Weights of a small transformer language model.
Size: 9 layers, width 320, 8 heads of 32 (4 for keys and values), MLP 832 SwiGLU, 19.7M parameters.
Each number is 500 + 50 x the weight over its row's rms, rounded and kept within 0 to 999. Layers, rows and columns count from 0. Numbers have three digits each. The size before them is the row's rms in percent of the matrix's.

# layer 6 MLP up, 832x320, rms 0.192, rows 324-404, columns 240-319
117:546529436517437590590493578516561532534485447501459534464519449528456469566617481484481477484498522452498557548420486590457542560427490501528442530529483487504486534507411478533413453484487474463528489526384507494540478478395511470379521409
097:459487480524526506488529517580427554446512539478501519504428461500594548583472437501487492479495516464495517527500566584468492448544394595537444414530581451542602446443457552533504599485464492484447571524476404532572535465581498460532487508
085:434487576472470497486475526473449452552510394553537450509444357584464557471523461499513568464448434507512362472443475510449591413422394527552555537457441442500440501535501478377420579488451487389489553438451491482486431483551538582549432550
098:534503462538515487510566525495460567531496518558389499530537625585453539429542512500508535516494405500447521551530475436498493566527556457420496429595481556510520571527576511599575533388605547397470493480406474471472460551535449497517541565
103:537434414582530448546503552479485506503447424522455596554594438505530510544469436576516618516484597530478470441513519407435475441448400524563583482484478522420559480583524445480564530498525456424452468528545482584521477490510483449527573508
100:475540604516539495461465506465519519448560507469534560425507449463541484536363489605390521480466550475549487486510474544544490515512505508506471508489486583589435477611509450469532477512453427454555455478506497455563449515452522585592444451
097:543572559476564522557448461600593511445492416556492425506415504534528463482525492500473446553489565464573464524585511473576558524482455489510547556451479590546512520542565565437426491536444497546444520542580503496552606481446536526469482457
100:554453454527486491430497432522471553487516438475507521463436570520542518426568496517489462470404514483483483544534639522426483474482500484570515456464544501505568525503503505570512509529518454523549451471498489499552458540463435484468576399
089:454503511532527490442440523450503581545499420530479476496499478535510528509459456464492584475496453481518464540573481443542442434522501641443548485460417580497488540447470496500547527479517477406472560594548513471388395536494513479556490423
094:525520447493562473546432546508512483518514511458405488557628586477483465397492509506457438416487485535460501560480463394511562615597485495494491495514469435497447535452486543554457502391654535514512517486516454485497528532570492463463502541
100:445458460578574500491424467464435474447501492482498557524495541491514455524527477553478580524500462438433468508445518460516516577468486460426534479461530511533479530542518529556474603399631498495519421535400473516455525522506485395431369422
095:571496542530526515469477585538564496547598464488614552486464515605592473449536499515520520544564514535491552532451446572469493431525481491531531465541572480458541545526432472567415526471537602621487608552481446534488512516498550505497446326
107:502500580546530472559497547472505507506417421544473416465466526432519486443449494597544564469535480490561522408450491498482553527524475527514527570582539570538511472586540489564486505440520576493556462518486398481514474533475524495464539541
107:490552564536523532433562504540438440542435504447468552476541466560540465489607525502525581529538467479424520499445430407565512449447418487438419479593485589521458438477497548506525555548544592531568536535512454470398469456462533420528557491
095:460540531504529486451496489421554411488451510538594468449467513498511414447493483512523464471462436490467479550568479494517483525504501479538471431486504531454498495498456422470473501395474467565569418456496493466517425472530475519503448417
111:419464554565580476502440570414501541445524519495484545469487473529524509490560585502424581432433411528541491481518533446550474458481486546552599474443411452463444500472503531428519585463437478582530560541420449511491538482470463493487493554
107:595517479554484455499511596414447456534449647546502490478567476479498514736497506463487531550506511534488542407476560530472558442479532604512563456551557433520596494474377550428624465562498484453441579460544492484534450586467545512463558457
105:504432485527511462610526496498473439485487587544400340401465544387555550484406505510475500433523549493545496529477569479494509495597489565538541599493501495468519519391566514413511617494469487464499597449434448480530470536563409604451500570
099:598543521472464529372404459493472442480402547469446526430465466467526546467532387556617456440489445556468431579477496520531525497410468497557527512546414546520413502561544508513528487554497527464439574565400527551505540589381438435371569525
113:478551485625429444495560409557565510508495547506499479595449382436479515628406454475534509548487504476570521473489439492416464439422470485546614459477571535436479474473442576419427435558396437464524537515464523502421511501531552582507531465
096:526467518415457481561550541591540538505442486487592401520500623451526515441618497593538456409428472545624600579515520572637480427538523507428542510520498477515539465569481454553499483584501480443517505560482469439565552492572490512519564445
095:521492475495528463488454474496479496434501490496527494496500437514485470396488539478497497464539427528497520581424556407512568459576496573504491556476378576469464606583501433498421471460542406482488425420487358558492506458471483616481427445
090:484430430460578424445451448485454490515529487527442457488532477468564516534520446486563510448497552573613632482460551563539382481445523519618488582497539483419473512454477504505512530453584555548485554481509428513446468536452491552454497591
097:476484515530501544490519586452462474493491493390475593473528558487530475435498416531423509539537479492500493485488472572454527510375517487459506581440585572461413505446577479558495483521412583442453456553489550595498565477498596435537510463
097:545577526489533475450531482476620490425451550496473467499426500498454527558504447449443534587485461430503534414540489530420507370537580529592370572526509543489476541494529514443469418496481467506495492423603467508529537623466543534468569437
095:442511414517428562450438458551537415450507526484545487540493497534486559519474526471434482574484477524457544494460529426502465483480500533559504476518528429538509431452483451510526544456551520451516484496486500561542511528581516435529428479
099:502619518486474445394509587474477477508520499489458449504565475502516529540499472489518476439484470514544449437502515451438564533461516419530559383530530485528531487462421484490402565494512593524560506510483558534444537495517465477517445450
093:510540507566463401484515557548506513448497489422589514548545504533460389455493575473448451495485410437536521501505477530443616455547531379491556494546501457459416523475467519524481478468522655394482517508470446479498495551404563522509516435
092:401403458542480550426539572465516514541500548531446367411512596485427453403583487491449509473491534533505475530493484515413441452431483544456549498489475528519566494450478488479457503514464512471492521535481516487588542511464548513550551519
102:540512490565485481560510500410461527516533480532458563569473604542514475536525548486458483487456569483477463529451455591453483508471527568523438548356524470511482548598501468563441474472453431465550502551545474545479547428527488471448519501
109:588544510477528471506498492534555412509607531511474440439512479459506501497448547501596625572433463418525529418516477545553563445491458457462436511508443461556522516387470459450491458428510568503511525512522530550448445469530523491450467396
089:479574441461455571512509532542489501539493469570465522384502509554511640541523499505442581393512511457620626485542533479478509476479486481525455573515431492650421506532497451538472484530576550432471563497471543547460473579433521540506455521
108:522536489541503574427473519421567528421609471498493472488499501531519490539526550456466566546552533438434475586511427563439470488421441537433480463496594478468555512485478635467523496487578444446479521546481584372475577492359526480512569480
096:498464524513465587487405464520416472471594525568508467519515471416482532455584612519404485462503387581520558566473605601450498522477510552455531520537491421543451383553543500515471517501420500482440510509469504434532519474424465486494456436
096:470527435512491524546431504461481588505507413563504536443443555534485542540528517401474386527351527463557546436443516445427586518493473558484493451576531488388528494418551497469496539447529555502483408508471461511473535502465567579520456512
110:528486539516586460490482496499386523445592436443546475556437490463523440433481433525490510433398507502415566499535460436458487506500615482518379503590539542395548469467559594410481503434585549441571451512495468508445466472544499418513489463
096:529520476473489546595560512575550526564502551421550353467407605521503486417443603547440475514535534469548509543511543491460540633473441557468494470432507483503491465491473525422486518480432540534554477477506563533463417507492490465457471554
110:456502488414499477459493543527530541530504484472506456392492509490509491573437472521572536573482549473517627497552569474483469428538407422465507556466445454444476460504548490380561468436433459529539454505484480502477531493478466546404542519
097:411481359482518453408507464494444501464441514392460496436516506442473507482520508449490541540492542526526514444538481444553497481491546462516543415493550456495534528520447472472554430479562533607493458547557421470464594597502554492501455549
116:581492526468523520463456458458469533532480545512455505455470521496469504557518467532478431498516457520433541550515529506501440517417539464596443456516520498470376560550561493468543498412526529429445519583543505435498573541582615426519536424
124:429540529425447489559428554454467500495503549419339543488487488593386605472501445447507442541484556429568485522463584499468619499513537473524525605463416550587515480467453520503473507478478526558432544498546525542472439463530538464475484505
102:484501475471525526474561491510538386472538459621415545435497514525585486521555434516507516488494523520542468478425487560569530524452563546438563612465535502417495580546400567530442508577538505591544491591441531557597552490431585468566499503
091:595463471466502453534552435584441415441489512542555515535589484444573511487514514450419533389532464569489558497453419488560538496445487502437456520552488549479495442517521519510496470511518457606420558503488464415554398516496522562394608572
106:426418453576425414471411390472522521542590483496478406507461458439523557497521511553555455518506528556398545452498457476459499458533537408528438482530430460563471459505513512428540529491469558488534548560477494524514483455453531530509527596
098:552451479480462371492405557478508492455499494477527570465572509517595452494462447513425564527577527534484521489396427553539485584458514515550467519537407537456463444529436528529474500514458453487458450407500576460465494430485518537542559560
087:503517467451434428471530477580506373530504467454541440514483480469372485521471432525451510488532500569501511444584553505551452566514544513541540480484532582539542509521510485507536520512555501504493601317535512482521351442473469537534508498
111:544459487509516527529481552551531486492484597542501609486504554548383509444532358484490541488516469436577500473489536406455502536400489519446448472508519375484522489417391512469550510494548566555435474553555501511526599456485459499521496505
095:538513572498584534501464503565487518418579493464447512463604548583554563537494525512511494578498419495497585484461441505396402557496557431603504598515585523460487502471520545443490485446465573543552468521477431510477539416450517515570544476
103:495464512422556503545598495588459509470535557520504449560496458540570409478604440520438524581508422504426403537539540468572562574554540509507525487465488458476595482483429454511421617486394593474490448484540504512564553498520531534569483535
106:518519450539463446399518512450549619480419470512447609480560458423661478443528473606469523483357459504497581471427509516487571510475567489470468540454557564476518503418537585478493517554440465522463546537490509477520494457647496561424503556
093:581561509548485534511451494416576496485415450577513382543419543517483500496367490447438474461456500536396616384555498537500380443493500461540589615516550528509429476454494501541593492430439515497518534460508437589538567557480535463460432507
097:458489538514602427505457409521441600489433548465568527597537555438598559547457516430525540505552492511487522541499407492391499452512385530586483552442492496458575432464560538489499426430480469532510535472481445465612474575526512535513467559
101:457537503378550426495461523499467547521538564542468482469569537460424460558548492453432402593459483583472509513481471484579401469473464559555430501518492497436507475553500431480506612480485436493538552602384482482531448482518610510443461403
087:463524462492517458543514517576561373484470464526532481510459586502505500446518606520558385548427504406522489528542552541480454498546597480534601524559477504421548390463487569416499566466487450528487582551576502480448535562509512544529498604
106:521442480576519463583454597535509420466440500463442490543540472577538478431446455536465432569558438491482480475515493520470464415498466586530538430503473493552583559468541506527500519537545530518539481564495593457460389492465508522560390549
106:447476507514579478589490510440489493440547487407448637547488462584513550460509561489458493545492483446506382481522504495492538466440449494572473498519515437466477494460526515420552554484464468496498614564464600559519478525519469498604523495
101:483479473526524474570506469507463429484462560447541442553500588589525516432559408514591427504533477513540434491526415534530520539473460430471504485572433489494463533517619482440390519511474596508530516534550456578499535478496465386555472455
103:516570478498548433594503467455526505586549537462451556571539482537568504456516449495511531573545458528515495512509514465441452509478538516543470533537497472504433459499438402506482497648479514473462512508609440491527468487549502449498443483
112:449605556469500511472546577417533448420487563614484569490544458512553605544530519431505458435499502429465503496527465502466450477440483388528467490498530515499467582448513557465566480475507459434525499503519468572461506505488476488457480495
100:527515501482466403522512424512526453501483472550421497486513531457492466484494466478464523503515567393384510549473531458413465488472578577477504446565500534523504543475607533498487493476527573563456497479438425495570408463443551476552601475
098:511461502429630534455529481472571409493492487543503482514462556428490448481547498523407449497345513495446550460562442587468472471558431443488558449345536404489517559546455458583495491422485534452485476563507498422550454494436445527539469544
098:497391495540445525530582517424640436574413549453461573499592406523498536458492419457423528504442490411511535465496498472468489536363513458517598380364476505588543556507410438529495487451457522508495493464518527569515579519406474500494424581
102:502529508519516542435430507519524487443499572460470487442551536475579472490511437522404561528567499536480447521473531531548368510442508488563514526549473605549460514429543493393553539516599491531471571459531455543481542513461529517430440497
099:527427512541525502612510457457507452536424527480490566461513510520473454516501493447434495561533505425516524601493546417574458554532408408501552469480500466477531582532598523552539463466481535504536526508463522506446442444470427536525577503
087:478570506486534521516578446520507541453550600523431630429583497517492508434517530520560543495498477514523476554441531447557523566514480535493473508475395503483533515555641437550527525513523523495480581451471601489448505457418494485357477513
101:500605458463491577490589495495500519449640479472553531584492443560487512389648486517427541584527513508608407492587525513555468579502523536479506525540484424471471499536524548508525499422441519464471490542443441496465512448592529482493476404
093:444443552398531507418468486478512516410435471569497499531574429433436531357489565600587529522560492537486491471523494500509442457382548459508512563478431497463549432557492512533538594498455396571487406544482498479520477519569513493551423460
106:609502596536491509553546507471549487519454488434517545556478485448495416548493421504527536522552480435462496401496526487438457523583440559476381515502451478529490451512540498597520456499423481438603469552497433512487573432599485503463511514
099:558425485449500503471493453506450504473462506487544575531535485514434476544464512459540339461517501632525512541468535455536479540497481435484563453556490518586425435506508437561497484478446476506532508470427575501453444401417466516532539432
093:550535483432469532494512542620514473484484495495531479489576454482553527471595511460551459494552476441469616495504431519577572432455528567530467515450476542488564504521531518488524373515409468485476477518404501521536464529376552494481506405
099:463464558446544498379522529390452482492579456529548431474460517457563515531494478532474456440440462497457450531560575545503463504508492519462584488481539554505459478409512530480519457532546551438561489465538494532430505355374543496572433446
109:493459420500404612486509526504569395530558540542520549498548582482472481512495500477460518550547527491481499511483501504527534457447476477501546501452460540457544542463525534450452516439494544427517457404452516454419481530511430574495484410
106:442497580546542516402517517549468516555477509509417524516437398419387590530500487455475494519457542472484460506405447475508530526484530462499462480522499437506462411521393551486522528555462449460529552487599443431499544459603465512487541546
097:414502551428598588428450470500504550432409428522520447423509447493463490463472489461504574425489418494508473432460545452535575487480441540443523500497561543546517552500538527491444497462558520378525542476428549541517462535532565410588453567
101:500498497397506500464542445488567409497552592495583573395493549560493511453525516411510473572564574567546461525516452639539551593451472580533517511408496514369450515572493504454581471471524523543524588523452434535497495455485603504585408533
098:458528531511441523505455577499510400499531464564499350448534468552506536426437414527376526479462575529534480560479452540426505463565486571526569524571533521490490551492511463519482517509420513473541537555440452450472543525477479580520540531
100:472517603494484421518459466573468498490426507561581496546576461532440478421541519524582495556504471423520534520450554493469489559457488480409594427526556495501433538533390526445499571554554457518527456520472473521448524560482481474548472476
096:582480471460486496513511381535442494443519501507592524503480491551492492486533470515540475487520566481439479479468449507508567501503513522429535601495550539540578497523490466448592478465484480499513561560591538449392537503425508477565515435
092:437428435581575514543577504512569512445467497491459472458522578434513468467487447545562516490564547524538552443481476497431455509461432541504542565551501497442519588542526546478435566544497456471424511594497452529465516581470456500508461526
101:542495452487510581490507600499561493449525479451505491448493416575496524472615614441565463472428453505431422502438511562513520492504463519493453494534460475516528535529531454536484464490515452590536488526546553545447547453618534448477576485
103:515598538468541506466437474373495595491506492528573505546482454539372571479508578414524513556480463511542541498472490492441549500556422464428489462420504404465456446505442330437487401537472478489551503536553419523560529560547497414426480505